Each number is 500 + 25 x the weight over its row's rms, rounded and kept within 0 to 999. Layers, rows and columns count from 0. Numbers have three digits each. The size before them is the row's rms in percent of the matrix's.

# layer 3 MLP up, 3072x768, rms 0.0307, rows 339-620, columns 240-287
102:552489489489464437498536479468509492474536495534490485502549496527476499506486491531455544461454480512521482486522465502497572468519497473493492
104:484504459507524467510504556488498486515485461503516508501491497482493477485483475513528493476524432521519523489502513522537545503507543468541515
092:507514529500460506503464468509523506521524474480458455476483496517497525482496478498446550518551492465495520497499527451494484511523465484497489
098:532504481538537477492539551492489533507509493468487557486559490524460518543498513525504530521517553525495504563482525485524541500445473534473518
101:531489489502502499484492531519488529527481454582513523452478488476519486515487511528503531526526470451503546516464497497517459482482505500506505
096:465526497511481470523483527479517484485519487489486465490524485519498502489490534510498524496516503505494515511519468504500526528514517446494476
099:526462486502510473476438466513488480502521525501469505502506497473515469502531475488518505454532454484472496519509475485477474492511480474516506
101:506476524483527537501518500428528500468505494523537547505538505507554496503519514524532506482476512519482468520499510549501497506535530532504477
100:487490497494513446499497517472488484476504488475501518475518526495530507494472507483501494514502481493476529543509540468493527535514526472522538
106:536469529542571488461456458485466489502505487521547477479497529493492490466509481494480491490470510494457483476454487421468487540500457495505516
095:531515519519531463476492528486511511532491524483531512551528469489453501532509505501474492482504471535508457479514503469483487527469482521478530
102:562490468527489518470546530510522479486529502532529496504562545511530482497519527469498503523475518543509470464527494526450487449467501510461483
104:506496492520507510481537483469505507511517516522496437484498457456492476508502478522502528533495486482509487476472482454499501512549510531516499
109:467486479497498488524540510528502526500510464492480456479515488531511524528484500494479498491500501483496420472540490525524508507497489531512508
103:533520495514496499541535477501473507481524473449504501499469531549459527522464501515470493486485479495524507510503525461523499434503515502482510
103:511526515484508530487490465518526512513491574528525477483481515522534508514517515505509516512505526475485504501502558498524486517451477518504484
101:473479454536464467539485474507515470471488495491471515495497529485518532513502528477496495530520476551456459505526501473520508473487551495525455
103:480470512517508526528520502524524531488481505464504508506499492501486499429468488448488496545498470509527498510462459497506550490484505495512521
098:522505483573466516454554529482492435492553527505484504444542489521519548468538548525501533476486466501518532499499479498482496477509498493441462
101:503489500503524487482495545498465459491517478467519489493516497481507488487504478501517507482502524500488515486498439466506519527494527522499512
100:524518515521524479524522506510515446516457524544537506508513552466519516522450518513516491460518482481468490528517463472462521479488469495524515
093:501509488532500516479509458462506519520546533519534507527485473507526505521505527483543500432532498509457497526526495493521546517501525494508484
099:547519519496512501541524497518495451551516498567503532470521481487516537499533502516476450459488511511472493494471460495532482483494483511483541
101:504511523454493499465523480493528527499523451487513517461518526522494499554515512517500520516505488476501494527549498481490490487484507519502506
098:518495488502518506503518496516500504490503510442535527468515517524456470548477490475475477524487526493477491508501554482475500449481513491470496
100:535518554517506524508540519526509484531525505497516529443505535513515548473524521499496511489503489484468500483510456493470470531506529548519483
098:547489500479498499469490536479546524503483500506494461490505504497453483513479465459511511490508475490503509513489479484493496464469521526446478
106:486500441506490530500522493533534495540496487551496514520477488518487503478512508521453500497507523556511471487523474508464524487551485499465504
099:541482540537515526478498519486536464510490494526475491536479529497495503502495531527523495485499491517517511481493434499492510490465533505509449
099:502486459559538487482509506533478510487524485469460502537542477500458561509509474551478492486525494468491472534510505511466528489446505517488558
099:498496549492505516472501503519489498510505494497478475505491520470488520515542531519486461523483495499520506449505470455459532491494499458512516
098:506475477480452475520507467577496500465446526519464479514515486558433450519476477547540493462508491536501503473490478492527483487504519491504493
103:471448479486477550473481498482475475509520494519487525535561501474461465487508503500443473504496505492528525478478523500439499510528525485443429
098:517504476529491495489492549506573518505475491502504516506510486504468463489503553524491478482486501483475510479549500516484508541530464514475494
102:546487494478529501573489503519484500541484481513469535476484523489506493516465487529517532518516473472513476447513503475470530498494501468526455
100:487456515472517475492480503532527499524513501536484508448518483519527477515512520507513497498555499497466487489494581505543504468481480511533457
099:481546528521486500505482518502528497506494489552489504470500520523503561505536505498521487455520456519478488491470496488514525540474479480504546
099:525509456500458512455500516539476489527482459514518457493468503502498510494537502540521496498514485496509509436512531491487494491467483517502469
104:491489507482501559509542478506473427532477509513527511518507493484502547452478501534501504493466500520516459462487504509503465484481516460472509
092:503444557518509513496489466535521506505497485497500513462532451498492479548492495513392509523521531477542496479460518504466510501513536515500471
098:506563491471519484486563498507497547495510494506514530505521511480512489572553546497471497489493500492552517522508452453535508529501507491482454
099:490487433528504500472516465473478511549469492548493507493471509556542503511511493554493475524563518451494467488521448496487518480518530491523482
106:525551515469483488524474526459499528505463510504494494422491517504481503521483497519526514501512485539498486514535545516467521436460488502445468
104:513515470489464453488510532474485512511518493506533542504510493509463579494527512496502490507514505520487464484501531492492519488463498470518517
100:524489463509458511510531523530523491511492520561536520516498499505513544517465506478491520503495480509483496488512480520499505478541508482473450
103:523505449553479512516481538500519465479533455501474503507501451464495508524477463544470467472505513516465454488495484495451487484496517489488465
102:501486486523520547465447529518550505526498540482547487487497503490517467516498484480474525487509528516500503490480521468470478458457480468460493
098:520493540517540509429511446491542477460505557494511505515529504487482512489521508511492468485512534464482462472490521524481509487463522485546463
095:515529459508488498479521496519532511523497510505513469487464497543533490544486480514446483505497501458478491531491517479505478489523486497514442
091:501486500496512527531517483494524493466454520503529481509474494486482483464508491508484469495499518475529490489483490539477523486491500502486499
098:487488493460500468484478505507481564499510480545505411491511518520486473488496504514509516490472479523496451511499489466509531533479522521508546
104:517528509484519501501482494506498493493482473504513445458510513526516466510516491492480501530527495526454541468487499496499509528517490485512492
105:499490483516527503470490467545480481506440530497486521490516503533495493495453488543505499468524504507510511437470495529498524529494529483438481
097:534517506536559481476497525518475513453478509482474473481484479495516519502507496514508482530526521494487478493495479511511543502532514464520501
106:476460478574530473494523526478520470516492560471516478516493515493474524480512513504503487510469491506461499517465493503500515502501495509477530
101:500494495518522525484495484515505465510498506485512459528479517487489515517498507499479486508489492508518541499537502494454486459485478541491505
097:488503539512468491486538473491452494525491490485492510482502485551501486533472481500495513539514466537457503481458483465458527511488514512485500
098:457477534502519524497525510449483469479502509553522484510509526496472447492532535478528527452491510548489508484461500474527519456531532552469491
102:499532534519532460508466518508496511517501509526532506440528505491519526495504517508474499511521506512477463523457494507497480527465536442490522
103:500542513466530533494503503537475570497481519551504480460525541504492508458527524497518534524495477468495541484547533460454505495509505494467493
101:546508537539502474533522491516476501526556499484552511507532497527521501518533536491494495557511493520513529537491472477468507535490543486532493
103:510541457497512509464511508448466502520531497492555523510498523525492509450459502501526468494500476470504431482452503512515491451491507470481465
098:477476557520491432534480492465499499526523540532520448492509528511493495481497514489482539505506532518460509514491505474492477452519465480499483
101:509517454528496459509525514458492510520489512507531467477475507491532518478465523532523523483567515515453499516490488475497485483434512468489521
100:505557469462508493567521507521511510466590507525499488478532537502533499492512527521487489493475500503537475506497450487462546498493511529475512
105:474516525487509535505508523505558493489531499448551433475526530502508500493526451491522506526458478541450512483524463473523470461493500530468513
099:549540482498501442475480456475509500494527485500509516508527474535499508519491497503492536510531474531509491491474482457526504498489515490513482
091:495501483496528529505501518501488513538524478495537502521528477519466523513521521466515524487516526494474480498472546543513543500522509513482530
098:510501507511524508512472522455532502517513509547544519493478491536533481502507488521488561529558487493473473512510549503524507566504504534520462
099:472478504500513500482461529473489527528460496559483460443504497461459516489438519508531474549498496488493479460491549458494527520505526472478503
102:459516456482543491491479502490503528535526500445521447523508565507495509498504528499476480506520456491479537480487493504482494533513515473468508
097:523519499497470480488540514513527532493488485549529515513519541514486492465529509522513538479509474487483494504469495474456509520443479546456454
097:481512484536543504481497508483430491504508507479502483453486508451523524492506543517453498487473516524465509486518520488491506500521489484477506
098:512513515455501510468519497539520513516522496498525521507490531474483528492496496538534522513454473531511517496482526558428492484519517515517483
098:487507485473546514485502472503483503486507539471551525482512496548546499500458546522501496475502487519450480507477469521497485502498520487525489
094:498468513523487468511515499481467476501495459532468441492509493501528468543549516519503527488465508491500512475488517479480496551519519509481481
101:516472506527472508487498532477516499488490517509543480467480494480509532535483510487495494557479471494470433512508471493506507494519487477507515
102:496503525493478512483510496465450503492508476532466502534531499529504503504516507526507504501514497499509480493488489473507507527510494535488523
098:532507508521524484481518505520482529505513515488554487510514508483537470487480500495559510481469525536482518451461494512555521523466534485507497
100:495530544532485478466507518485515474512527490508527496455491509443499511460496497492520526485517467523484483484438513470493508491519471537437519
105:503502525496497511526511473461531503506451488474496512522494558493497493538469492509521462534488505509505504521498508464503492492490526513507517
104:539499507489540471478527495508476520481511523497513557472486510464483456511481517491481486469504495489492549490469482512472514467489484518500522
106:486484467512494487520483473507463513483531506537521520507485543506526540496482485496518481479514496537510544474539488485537531518481518490506495
098:527502542541586499542469491484463469529537500503496510532516470464487539512493524491511487487518506527487499497490496499520495487500492528481443
100:509480469459506525465489487490527469507489423500530530493477489531495489551580543504486527485485469482523471497477556491489489509491503483480502
101:526487494471514483489534539502496482535507561512491477532466549528527449502523516500450515489490479539520483468483429520484466512458501525516513
093:502515543510503497524501487481432544506534470519515507511485531543501493516477505531510508478516484451462510472459504482515511517484519471528523
105:527449523510504495511493476509492509517508448525493531519522528458466526518512540508521502579501516509471531448518469482506519503515494439497492
097:490504562475524476501496486445497545509477496491486524481553522501499496504471542521506525482532486518489497507497517465474517506538513505488530
103:535516499517495507506494507466446476501519481500532509482508471509457531555535480523513473464505468501475513473477480457504530495487489483506482
104:505467480490564479501495544485468527500511520530528518496505544515493460509471505530458522534507465477524515511472460432538495495545538476508495
095:495536531504496492466494546498548523477519486487506511481456454544484441491522455494542537494522468475483504520454470482475491483446519486530476
099:493489473482492489479475484486510484521521548490509513496448522494487507522544567489525474496489496496501481469487537502484534520443482463509544
103:515509491512515478491507523508484471491514522528488459498480527511490497457499505505494457464462479489542514497513527453525489494464514493464505
097:566499471470487515499491530506524469508495484465488504524538513518493498465454532518536530518524488490517489484506482475496493525525514488511457
111:561450508506514455489472530501492511492541440464498463473513494500466509513510497521497451491489477520518502480498496516538511521515497473473497
088:520507520503542499525489540493527547554450534504475508510491477518523530525506533516500478491521489522446520479498480485522523509512519459494549
105:474495510500531473487510496512471504498492484511457472494543471495479526524500474519444467477494493521463521531500530498528578471468519532452594
097:475529475506494525497507495523488482532508501521529493505489553543488525490514483521486522488511481524496502482463448502466525488534534511471494
105:539482483471475469503506487512516517485487504541492464487493480483500496517491477539507557503459499478519508530441489449484490498518518455502477
093:506504484504542502458541512554500442462471514492544486499496514522475466551501514509512537519495516467502499494503489501510509513482492510497512
108:518497476530473453459488447432500546512508538476501504502532513486516508516464501545525536476505477481471474545480489493541505478505515466479517
098:509512511534477506491527514518484485495506488554508498505429519481518518462480513531498486500504453461510466476477466475473511453510509519486512
100:492486455503556462501485481488523531479520465517503486457520526490469498527490499503516537510486476508455462486506488516503546551492454488488472
094:537485524485448489493493522499525454475495528472572495560514503505484512515509517505478497432511494432490494506481492520498475497429541490476521
106:479514478488551492549486560527506509514515484460507502461461515465500577508556522511459534494534484474471492476504498505547516466500500477477490
101:491456563519521500477479528518522467461488505499497524466479502464481503559532539503513539484486471532482461470521513500483524491488458492512510
092:485476473484564497485507563486507506536569495491519471467497522538522480481493479493511519484516469515481522520511475500501509497536474478469507
101:497499501470509493507510520501502508504543522455486448527539516511527484493506551535524487482505511518464483496553492447530522493498498517459486
100:485530512556538468497548525469501481509496478500536508459478481480512497482489518508520504509493496480500493552495529495492485540461472488472505
098:481516507510495481520470510472523567494523523469499456466488524541504464510549504523503503491509478483463477511478496483473455546520499466508482
108:541523575534512459543487531509505501474506514477481501506552495541493558521431503515486513440500451506502485474495460452526507496500530469510474
096:536499495503497454493526496517535525455506490508492472487472484486417531550532508512537527511471478547482529477483462475484514496473502495520504
099:501498551494489512551548507509495550523485496534509498456518550505492554492485500513538504506531480505489499488531460499524495514511480483547536
106:525499523502499471527512490487543545481489446467501492526497544473538515504503522516452542509459478480485472492499507498507538479492483503498486
098:554558510517519481466524493490492497538528462529504477474478558482507476490535451533540527439517486523481478518491483512458499499503499475516522
102:466497561555522489499464497487500518498509514509466488512538497546502494521510486506508482462489511482481486504526502511543517512453485498461474
103:532516510492514450506477465548469468479483557484549520493466501518477513483493548508516508539530483511526463529537470526498550501461499539511539
098:482518451444513485499532498500464550499490459518540492469480497507489482528515564564526516488492492468527498497457488555470505496506526459493491
106:526516525513528505522498528496479520461485505499477492495449505542490460534491502524459473521502443497470497464489470512501493494494517530467468
098:467470520486455514551468512506509465534510543573518507523522474505528584498512481517481517500550493507478509563502535543537513542471533497488524
095:486514490497537521517495482470507497508523546466500567426527506510524508533476526518506468513504520467488465472510436512489521478483515472507489
095:538492474480478467525491509525495509461529502526482496493466513486521504533483491536510498512520533540513497514491504479468493517492502475490494
090:505481571511497439490514520493522510513449480509526484486520507502574501496481505502488534524531454530501500474486512433503518495527524479509498
088:566544502544472515502503514463507506540525496485530483508502507513497524539528506492514516452515464532487442480466496529477488475507483496459499
095:517511506504488486471475495546484528457524538449563495457461523496491548458465531464529514493506508550477480469471492520520521519461503471536479
099:506479514462505488508483481520483530492489480506484483477488517520481481501500519538463521467513539487465520506507492445490520548490496459469519
108:496521518506514524464545516570484526508521527511519461503464470488516467481506522493485518537475499529501498478485494481488502511457497483505482
099:487522501522495498525516496517521438535476552504458484519543502539450520486517508524531486508548470507500493485503528442476502453459473515505524
105:557495507531529516511510503513517485504509497522517466512529534486521539475497500529549506490500500517493508513495497501466488520492496514491497
106:521526517520506504563536509470494504504463514515567504451490484504525511469516505527473535480555516501510471506502549479546543507484444480472515
109:538578481502475497569510530502474516495477461519539494469472527523533457530496516547518503516476453491512447472475489479466546483477566495478513
093:472499526516474486552492547475509474518484479486511511533504501529516480478547499487519494511531468529471509481480492503454516510411505514469521
107:502498479500499492525524488500425518491534517552485488482542470492483562513474510531506507504452491516469532476536517472527537467546497468470503
099:529509506507517475491532496489514490485511537528455512470493532504485497513519494526500484478453502517532484473498490513495500499530498513520508
105:513487527500499480457493485500497473489487481521490462473519503499481486502499488521498493469515485532501495462489493518537496491527499503447488
101:508511513465472489494532479506513465522494533516516477514509533496547503526530516534484500505498485502486506488461487514486489470481499528471525
102:514472549510492514474462495556523511496489465540526464546520504543505502500512519485468517505508523476476477489512461499485512552505519519512499
101:523449503475512518512557524517497478471515536488534492475505518527476504477463524544500540504508519484502472487485501475517484536504547471493464
100:514463474549517486502509482484498463503490498524473483485472485462490520465531523476479522470491467533464485460477502491472516543476488476472501
096:508516467491494448496515508497489524534484483520510501473470488536510485552477498547491518500538461486487491486539492460544489507506454461467463
106:506504510483499492551507452471533524527480496482510531522491518536547514497449509549467505518491539505525519484486531484518535474480520493462471
097:548533504508513496463490496512493562509492486488479491503512463488515485518527539534496468548528514505485516498514472493494521493534526510544527
098:501474491509498503498509517485534492505489520526501484510403482434477524529465470473494518517467440532475499474530523506520495503508494501491485
104:489469501498537516490481484495551517521473530451507510464482494525510497499494542498512464469467523461454490478448517522488505535495527485517504
096:518487517487527487480514580491509504490515445468508489500548508489514472491496516532547472525526499512535454519511498485531485529498504505484524
098:454525532514490481486478467491477499518515487522481497486513476496523460525476476504455471488546517520520534484487494509471537552529531509497440
098:501469518514500470499500486487463471531557522527467486508541500557494560480485521511490510461460521515457490471512496491477464524536551506507470
092:501518499491532508548493515475499475481515490502464471482471547499469484531523507500525497488477520512493518495489497507483542486501470511494465
101:505511507527497495551504481478515488488462510529517499472504554538464515522549514517502509487499506523513489511483524453490483483456479490505490
099:574533525502537505485488542484486478489472505474531509475488518538468491531492510495505496480514536479499501469503502488529518543499583485510499
095:556514531519454497496536502519508481482483459507503466508526542523451524527483454542524516451546482486529478453524473525475512516472570465508508
099:513503479509533500454496465537503512515515512505486485477523532498495465474482583516474507538532509476473500490491493475506496524482530459510505
101:487547477540542496485528507497457497510513472495518507525555498472552525501451528532526525549525487517455473500474497478522448467525510490540522
098:506493510507470461510501524522484488497488524515539526497500492513512521549534528552527510510531505534478481463526502499526505465529524475510463
103:522470483523517491483474465525491494493517477495495527495490487467490512521521534528494500525469485531492482497487497496535469454493479489457504
103:505499474455519487494485521521497487440496524536506525516511521519489494521479526497504534503506537481480524504448518479455504489505537465527486
094:498449527521507460543516525486547484494508500556501531520464510479470534522520509519552504509502467543487536520497488456544473472507468455522530
101:535503548488505486518496484508509555496457488445513526440502513483498508514520494516521515506476513553498520485522509481520553478491533467506509
106:476481510485552507507519458485483561495463485439519538468548492473476491524512513502494480558523489524499499497446493498510491461491517486549503
102:536499489492496530540489542468452540493537516487548498488531489478461521498467549502518496485481460491488505510497531471528469502501509458486527
095:494526460517552483444485496502485508508490528491532499529457497495513468486521487519460506460547512500462520445493495505533479500469478506494467
101:548474461515522516501545489511502482489556488486484499480502531550481463495526521497487505480461485485472468446471492476480463485506503468483476
096:532523510524506472491491533501479483514497452537487523513524484493476512504545515515479502504478495533526522474507478471474545523515531496460514
098:504496493464520494515535487488493456532543501522534507502508558520497496520467483533488537545476507481504442512480487488496505488494513527522489
092:452496504479512503482476475496432517458503490523460498477549507511524492492507521506539539495503504488462568516461502491494488493517544481495486
099:515483504516510495469525521490502475525505494461532504480520495467503547511495488528494518477532482450476519536503500506532514551483514466488494
099:496524503487479508523508490477500476496470508483504470488487547464491502522482555528527537516523485470493505536523518439448498427482500510463518
094:531507520481535513463467505546465506491479466514539446501515499523508467474548510501504462441506484489484508473500449514535552502509464485469482
103:489545476497436517482505532483513500516536473496516492470536500472476540505498520534531486461487430470468450542514487486461495464484533510470539
095:476468494482468505494489461499479496465525516509469509492500529557475476523542524515505473522472439555518508453474480538486505493487540464463503
101:531487480585505513507489534520458442480486501474533513439546496521520530486519514495511524524496540486471487488459447471554478532453470474490451
101:527525490463486511516507493475501521531527502493532509517503501516458506551480490509496499487468496472457480515482469535506491530501541454508506
100:459556496508483466499472491476482466496500515488468546501515512468474494466484538471521523523546477509518538497501503474479485508498520493497484
093:499539540479527494521468494515513524521480421523542481454469508477473465497525509493523457492488483513462517453449549500520497471496509509492500
098:522478493488489536533477530473527473470469502516495521463495552509485470577520504513498493505476487479527517458483470522472535453472501481491499
101:496492506514493510500508502530538476478475507513516537495503479488498476487524509519503503521525504516555472513492520490499501525529515491479493
102:514528496518472491495504499517520513492536502476474522484476509467532522487501530529537520486490505499512451495529551486499482525498490468514492
103:469465520495520482511519496483438530510539457497509494492511507512486482469439489518480513484528492500478487506446497493514479489454495462472480
110:519493509503514513528504523519502518487459493497492481478526533536537516475495537517503516450504479526511515502525457504490532496483494505488527
089:538512490532502481512515477450539503524523456477511530540490529567514530519550463528516518495542493510455500471517512479508501490492550507462455
099:488440488510537459502557515503489475501524456474458449490479512511492468475514491547468484486482472478527506516509456519488548478507514509497502
098:535475533560455503508501506537520523465534519463521500476507477569549523506490486501490478496546500483512495459514465486477527475465520512503482
102:536540489500539538522458449536513526530539476503499455470490486474458510503482510509467433483494483568517494481523453462483520522529535463518477
098:478527526529519524554472528518476494572507495507480509500514464511461477519518485533494518475527481492467485545543529476532525420504483522496502
099:513474487527535490514494545531524471522488538480568517496494478529469488492505535529507476508518470549465478507549481470540494433462524450488493
104:470533523527496464504499558511502513491502492493479496507517519477493536456492499503479495506489461501501514522474477438470516478540495494485484
097:487506519531537477490487476501430501519479527486505494472489459516548477527502481494531485524529489486532505481527483518483507522498484451530475
100:493516487493522502522502490503507490476461514483523477488523521508547542538507506458479527506522487510479498521540501530563530519459494536443485
106:478512475487506515524529557512449473506453567536499512480479496467501544509494506507501482496495511507493483488437560497471501441483517494468512
103:532474514507500511538473525523507544514481513460513505457530523498526515503501472513498515513534523502492458518468498507484538474499547500534493
104:516530530499488490513518492503468483489512486482540523530492534555471476535548512473499504504506498491479515481526484488467532477436495551493495
093:520480581478514512525498481510490487503480503509539510497502481555499466463518513524514507487533463494470523539480528493501528494468544521473489
099:513500487573492522461527511501505491493505470510508523484494462465509490508462475540480537512534554508475485479477492489482524508497495486481483
109:498498508528495459507539544540552497494528508507490475503455469522491498497502501490486474505504496526513506495519478473554503508473515483499546
097:514487489528506519490468526475522491538497475511504468506483533479511480468472506520487499516538509547484499511473497524508538546543514526467456
103:545496490498502473466478487486541490513514539514511524506483489475463509520515501496531499528502507535468497524477473490515512474503537521509415
096:468530519502549454512446468492518485480487459516494578525525497550498522536498519520521502538530493459456491473477520500498521472509499451509485
097:479491491517496473481513557495532460482491524499474452480534502513512526540516560484482530506514515547463499522471468503477497487521515498466473
104:484521488466503508483512507491533511500485506482568549498521501539517472518486516519460487526540502474501497501502575491486508489466519493483529
096:501543466512514521501512476527473491475541502539464499484498505508480491551524545502463459504421536462480478490515514517473477484562507484519514
095:532512508516473522493519482493522489522511505558517454510526522513509513553476495514481482529533500530518472425505519482503552487490532489497536
101:500458544524506496509474460495482477520498543500542493518481486504492505469504502496525520525535524542466476463460506499529538511513476501479470
105:462502486504471481519534517496468551515538537481494493492541542503536470444457506547528496502492455478515496517496490494509522473480524524498546
104:527436496520472473510503519448507445567506510504510476473472481512470549475503509488513487489538444470495478514510491498530521554486538477479509
097:542554507544501484528521486489535512556495492547491538488525482486492503526515483509490490524560486480509483487513522508483533514475505488504489
100:559558507477527501530534526483516496530493540518515520477476502527533478471475503499528497458467476521493532503527424521504499492524481488473494
093:506525521536485508464525523501527528515486502498507463532542526544509496557508473523464520501503496506460499501481497506495509521470529489467511
096:531499543514507487525513530501474533517472497514520471480505524545453532447522579513470498499516494541488482509530476501504520511487517486503523
100:502476488512498493493518528550487478504562508470476445507442510522497476560512513509530549504535513510523547462472511490515509498532510486499477
105:513520491501474478487540502505491518486489484549501492502500511474491520494510460524518495486484484531509493536539492503465520486474487521460497
100:528542460505531471473477516505491535517500464524516508454510531478453494475466489527485492509512515487467472485498501462503550491467533483467439
090:499509466516488456494494503482504488506530474529446479505545511469460484558495505505504511513518506484487520435500529520533487545502511505506495
096:477523484496509529583547490498496479515557515502505466550507497542443512504484489525541491530534459504474549484496531527507536493445507483516497
105:486445476472507487503498537499478526504517486551543544468494519498532481472461535530442521514512478538521476506488523468469489493508510459504506
098:510464477511501461469477513492489543502474479489542517445516499488463479498504514501515443480469501495493475521524481502520509497449479511494521
099:485531471494498507469475472529511503512445567471470476506457519492489519543467525522502477522519506507494532451528476470507480491516493520478512
094:492485493500489493503514468488495449503501474533519550504501515487523477510508502519463510516523498461465519493489453530509507482492517480513503
100:509536502500515499454516488518510513513518448491511493500516486539549474506561516527515510472483459497492501510505468493502527503458522511498509
099:540520496502461457495507530497533536511490457508500526513493538520476509465500553521529531509544502580516506510477517517480490466456502525475497
098:530517486495543477447518475516449553496547507503525531466511483480523507517489542559507516512502514451513466489483490474471546520420517521534532
107:513475469501524482516533534498504513519506485505505448497465505510516499512447478508507494500479499489500487486515500452504505508490462472479463
103:503515566485559482485492477465502573514494490501498511510491507502468479478534497500492528516482485525472557502513511464505521488515516503523498
099:488512523474515452509497558482456489521489467508464482500494486493461494532488506517474518506492493503490499513513539489495504479507504470479475
103:474484509509499511480529502521520521503525459510499516479520535504467507495456496488523500493479487462497466479540510517449510544471498499489526
094:485501494476519531514500522516492517515515480494492468510495497486502535507539491512506514493529473494478502472542476503424533522507528554484509
099:498461469498468462537529489488492506491496539488551516471503482506504529527441526527550499499522486510476476460525526494485530542501507484521476
094:549509495513488517517483514493494497470452509481499487515518510502492510492507519504475539517555455523476503525465482492547509480516473516468488
101:495512474505503507515504501427446499530447478514525533469528543522488494561483503536530495494532508480520494477482540486526513541501544454484498
097:525465562496496441468466506527517481497502507536506526509507467504507544510483512512484496507498455511499480516476554531519540527482479494481520
098:478522499457516516523461513495498537502501476497505509487456530487484490562483487530494484484511534522481512490509443496484546506496549482488512
106:494471517523496472553537520472495522509505521491521498474507493463545538478490511557533544514488490503464503461511525511524506485501489447501508
096:522478535534520485444473506510497430498517503496536493519506496516494464523496518470525481538502506512484503493503481488469486534503479513479463
106:519458481535461489512500520507497463485554538525496481461524501478516540503489548539460523516492482481457504492516521438488510469489460524509494
098:493473497507543465530491519468547517498521514499542515475486488454532510508487448472532473481507449495456447497491503511484538526484466538505481
103:509470535514501493516500490514507541515475460478460477509497504498468484523535521536493511524504491534449526516491476488461535469507549480492458
096:481501533503499493523536483478481539491498462539476514445511510481504554459480541490505533530553520432491474520483543501505506492525503448525514
100:484498501470518523490438504583491510460512500515483464496474521478503503542508526477542505480498515497480517495495502511530557561449468468480506
097:539486504536532483540473580467523498492544513503499533492482546478486560521477512484478484479496481480526516497548485498486505497505474535488481
097:524504526488540503533485464493499491516502507492457441506513515531486464524509516512517472482488525531458481466468502523480579524461508515497501
106:519491491502527487493509547527548494511485480527516562530471496513534508514492474549506483518494501490466488470510519528465485481498515472506517
092:486539516525496467507509492479492507512497541495494493473510481481533496528526462492511478527522494498502542502522481477546496494514531541515493
097:498508492524529541501500478501536483501483473508508576468483537511513480509491566501517518501515533509439519487466506500496518500532495484496488
100:518474513504518471493468522504527486504478502523502487513488521524465476487517540502476521518576471529505493473498489514457512480507508517486517
104:537485510554496436476518532465544475526507537496536501488493502456482517484474491523557476497484491513503495492495493522484503513500476507501520
099:489494483527508492555445518517481511566495518521480518461473514478487519531458452522472467503520498478486532478477510502488547504526522519507509
091:490487492478505480518498460496536543521517462474484487489549528507471461508524511494477511488546492482504457477503505503461541489505496500492489
098:558496497548508489504494542523509571520510485502476500501480521481483495530509500483541566488512456520476489484473454504490534465505480548489488
102:475470530550497467495491508476517495531501517480532550458487521493545528491502492502514519501504499529483503538492495519459487494492493487480492
094:486490523522518491489545485507507519458512551516513517512523479559516470523498531504474482466502508522501488466506486497468469510482499462500506
102:511459529516506495500526469505496524470486507535520504479549493523529515475529524523476510515450502501482466491472503507474489514503529523508513
097:486441526504515479502488505497498524491530484528511530473508489540526510478469529487460521450474501543471475513520469516537506516487519492491520
098:514541501489450494507540527468488525560518486516486526481512502488499506536523487464463474506546483480465470476440547485517490488512524459495499
094:520457549462506483512502503506508482508496481505509516476499519457481474452504480559511487464534465487497476510479516527494525500530528483510497
098:492512484476557495496508480460466456507485493534526531484525545487482490476490480473484515480515530509517516468481495556562517530440495493527519
099:524514476512486507500503500519529544499503483565504513484490540477490519496490491473511505528504525525509512489494516502521499483494499508472501
096:491506528515513494472501474490520528481470512505542500512513483525536511503517480494477488511502491515462534480503483513524481563494505459530485
106:458506547545517552518482481497492537528481524494518495487505501485512538535504522534495494484496511458502532512469503476474529452503513453495490
100:541585531526492505546498525473534531514510482496518505489564482492483547505475519488522518480524487487489533475500451522507462477553503475500508
103:536432505541469486505479489441514502496509514459533473491499529491499503487462548471464525503530528528500497507477479495482515481508529502459498
098:524511507522523524538501473524514497543492515498547508484471507504552522509516568528491484505544501503484503462571539465480468537491501497545536
094:488479496488437516502550505470520497471483517532501530523497523482505505514501513498548498458485495499501504492482554536496454492481495474462512
096:506493476521507473552497508516484489480436471512451479459504494454500501516457545517480484492500486494455495466511509504500481532504494510480536
100:553497481519507491430485506554498494503521532476488485506514489459511505514544528508438523528488526457499503455488494483446509543448486503457497
098:515507500529516507503491487507479479492523509496494490482538458503500554489551495527501510543549503546484502524481523466515487528525497458481504
106:516505483464493517455544527527480476509528485522524501496437536492547486528482549509521523505543473535502498480504494472490514477483499475481481
105:495497491496478498500495471517490476480492502457531574516520493536475472514467540523508488531494497507502504509524485482478542515452504493485507
097:498525477483478458509587508507474457515518524473498496526488497514512498511449505537456501512487496511550495508509490496516516518476521540493511
102:524493518497516538530521517463522561474480466503435511513509574551514479556499515487458486491515495531474476485479491463493459495504502501526459
105:476516494483482517480507486487468457485549508511523489489544492487501534521489513519487495476507445507507491505526559502467524492488525520474455
103:507510515465497492503485544476509497504526477521516489471547455489488481479510494516487476520527488510490494529489508475468475516484526505487479
099:493516518530508516464502524484508499470466512456509486511501483484551522511521530482526472538454461479504489504483474477498518485509500495498522
096:507490519526515505496489479479520517500563535427505512509518517456478524522508495515476515515498499477484522456546487505523502508465507503488494
097:551500490469500480506530472549479459462527487475539493469478524489514537492488504481473558427518480472475505487515539468481513543512478506511476
105:503511495535523496497489508526501489501516497542513538476483470491501519477488464507508466477528473501498492497505494481506510500475451507499541
106:519435482528518513502499515542492539487558522513553524528504485525487494510510486506515484521467474560471482500545518516456491483527510466488525
100:477473513526504530496530497496496538483490446514498487476507501492507510495499512523547545533499484536466504481509489521539485538507522500504480
103:486540500516488487498510519476491482503509488513450499469474506505488497541535522520490541459513501520528472468488476457506483527494517501537501
098:513481514534475498555508489471480496514561483437484491511487543487478459516505497512475508496548471480466515508509483529474453446515550547465477
104:491457493506515476501475534492498518475488542513494493478426514496520493534513485506569542483513436502483476502521495478483522502454526472482517
101:489457461500515483477491490491447471481497514526517489463506547489510493524520499501465506509546520518495498497479432491539484497479484487519504
096:525496543529471486532506507465501524502526476492517510510591499511457512515520476518549538496480501478502452472515482508504519513460498502479503